From a checkpoint of a small transformer trained on Wikipedia.
Size: 10 layers, width 192, vocabulary 2048, 5.68M parameters.
Architecture: RMSNorm before each block, rotary positions, biases on query, key and value, tied embeddings.
Each number is 500 + 40 x the weight over its row's rms, rounded and kept within 0 to 999. Layers, rows and columns count from 0. Numbers have three digits each. The size before them is the row's rms in percent of the matrix's.

# layer 6 MLP up, 768x192, rms 0.0731, rows 399-417, columns 48-95
105:515527524465486496540539517527537546527487510455515478514542425499527512416454513519481534503427543492575527522463483512479550464515494506532510
094:495437617491491501549501487573502527473548555538438443456510494499498471482462478465542570625454468502448521461548478496440505521532457442519480
097:487458520446534533582459552479498591548528511463497491495521569539502504552492515484446427477513562513494487550467511531596485610512559495471501
102:496546509503485528567516527506520475448535498454584570472516538444567513520441469489544501430474531473594485511434519469517476552497496454501481
105:569475510575515521509562447514492519537545534460552501493507529427512524475559557469537496510523494538536504431447544480513437500531424524557533
101:547460500515473512518521438505386516496488495407542493491477504506477493523441489439486526463508495506424539506495529477516554550528464481545520
107:517512498506483507503471514554475513594433501548500541496502452574565542493494534487480472521474480481522483460470474444511443513450468478609568
099:577482547530492473454586473578448505522494579555481477505536509448524471446420497504489450507472458548502451475483547521502501473521404506567493
103:486456519583596515560437504548479504532555502493499452586591516520530449527471486557491563494538510514535521468481487535531516554522600513487477
100:605509449500560462470527563485519514538454521503474461480511527553509473526520536512493478432487490495459598570486509447487523463548551477510465
098:510442569520552526493509437584503435423535441551516479422535590534459543486449492533540497508497491458561480413480504525459522396518540433507481
102:444454503494495510495466553533530528420542520478491544459464485513577568569529444519497501518433487492548578434547491467529536511516441441488487
096:438437482556489475457486500518515516520461489454508506491534484512551491459525471493464512509440506480465474486516505538480465479524516557486449
101:469533426502532527524558534446547476540542518497514562545519447474556505601503514448458421570505529502499508455439598536516478513463540519488493
099:499443517527500490491450445518505579514553494538459513498564451534516442487499464498460491436472511507501481450515468398534513498483572419547504
103:520440473523503477509500518470522512470493501544568456524516518550577499547591488566497507509483599499488481479491455549535471487540515485527430
102:518477416501438433446487540452476478512456454523529415498418403464578503453466533484525470557586440455427450506471520536440432455478467522446513
097:440478469512482502455462562502464490503511475415455501547423506505530494538521548521483545523593445512476548496516509467502509517620452531490554
094:460510502501406505401533478500523529481610481550507473467490533510469475517549476410512516486505571454572483440489525456499406481532489494518560
# layer 6 MLP down (transposed), 768x192, rms 0.0689, rows 399-417, columns 48-95
108:490489471455480580546497566452527517469538589571463450466506455534532515421485503474561561460431491457522583511378508506424450500489447521478532
095:514504505486597421505476564447498448474440512471562465481515446491442517492501493563439444491498455536523478474517540500494499453545575533493501
099:579488489537561382525502489444517470514454532524437443510469515472511506477486399508537481566558479463475504481537510492511580495529542506517525
104:554455484538512527564530480444455540480513509519496488491483466486442467453458498506502488493465452526475485441479469438491467478481502417491429
105:499539561515465442504545506496484472525442429509508585496545503489477501444431507499478488411508518543522486478494419476515501504451435522474502
105:451454504459537603546608488509443476448488478509482420470498502590513565541564491425538497496431540459488513453524511479526536473431527544508463
092:509461462464477783506476526523492518467472472470452458428415470508459514525539465468534487480471479474514501513470538533534462533536526474433467
100:532541456554485579525498467484519475496435547499507498453502509478501479462526434557541486517495457498480484495497441536515459512502535484476583
108:472464556493579454418502541422496540482489517495515531574517490493559572541461480500528434506489415494457464532506535459500488518496508503509456
100:523479502468433545559518554439467499479508544472452491593565487509491438431503510469526560512482493476526471515478471508557526512531460510566513
098:508532494439488537590580431511550461552500522516498570460470460503421480488434482500555519546446507549543509520506462527497455547516464445422515
102:499478460502536595514442549495552459526528508498472466477507500498529466513524463447514442496530481551536493469473479533503488566458498577535521
096:522573423503500486522487507493477515452461533513482461548508512451511524548505576544421479504576504515481563496506512472523503482484493488511527
100:528441506488498359547492518474431499444502495484492496559470564452461530456509447518552562482538531460521516482521441554507482498532579561505422
100:524442477560496470495485485490576511473508493546525483439494496522453459499454435465477561470527543507495515535550458507461535464490462525542499
100:438500498555471351514514524443612539540526507559505509466474505543555529520515457479477522532487491519507467452493420501499543481513532480487527
103:522515409442505554540395484514507463459502454537515470571446481481458431466482530560491518540545499510504472438476459501523437477476550495537518
100:523597515493456529526497477429481509504495450546508432541504508477469562415505467448539559490447485534550515506490512530511529524480462504486471
094:471482506463511527537460450410482507483438571511429487545502514437515538503516498488533516486524450479445455516517547492533503502512516477496455
# layer 6 MLP gate, 768x192, rms 0.0758, rows 400-418, columns 48-95
096:422488531475512474504510492511439541632454544542458597504451543506427498579538489472542459511544441522508460490430503465470526494442548456513536
105:461461525521497461482421544550470431463440530496508486491523551501451495502478465537540456495522497507463473540497462553508502528518484524464425
106:445531459523483474493482526587467507518465486510500455564469465498525457454500481521560461459441474502539532463426512526470525481538511474484484
098:549552507496422479522516597523428486441508429474492458507486507496481522524500474497465444458514556451450443512465437531525534443475509492476545
100:546528535512600475531490388498431500502543458514465431513446509547466460523460452489480558497509501533529497517499488448390488546483486546567449
103:502557535514559530486447657542526463497462487547495515513468510522499516500515477491475531532530492474533415496484516450508510486509510421479497
107:524533452499506495498491457459477508460412481543578578561473509515584503531495516545489448444531507496482575515507514579453509525494439562527449
105:534487531483428487547490517531442430488468533455478528535487572527494534561488509592507535539520563481451485466555434489517549436544578490535419
099:517445519498478494422467516456500496480528541538454528457507551462598519462549505523420509478521571503503530470494488474491493513436554549511514
096:503439503560494489532562610461490400541540505484523520493525556449519510473448528473497535447480502436499439537469542523552546477494489500473403
106:557500498452471487527519509492488510484395497547540468453495547542523469459491450520484466463470531500501542463475486424486591512465444500493520
109:460434471573421491590497563491468483388544479518514425460503484485587491423532428495467501523537506467504477506509542538493542569471470444417474
098:580413538480489510439443525508505464540523511503484515502461481461536479446509491482545468539405544526493494502561476482530481507577502586575522
102:523480503516518513484431492465521441500454468516498488405474428451496500439478532559469560457507423489451508513518533438473476471497483579504566
100:526526517505487463456558487558480436492508516550483536486493486510442509478484379514572513488534512473477524450473498450433520545489484491511561
093:481510477498471486491561475532497474561480457461588507458461491516462490469508479527474456509499487492443510429432415574444525473494552591459459
098:484495476500488527518463559469455521504484524394586526515509525494537483483516551496442475434502504495537510509599493510493492501497488449505565
096:471499499490524490545517444539517544521505449493622542482516495552479416495489493521524483480511543473498490508504470424511542435525512464496484
090:532517487536491495516539510507476493473473441557498494470494405469504473545504577484507564544471465484527510476463515473495450532496461403459476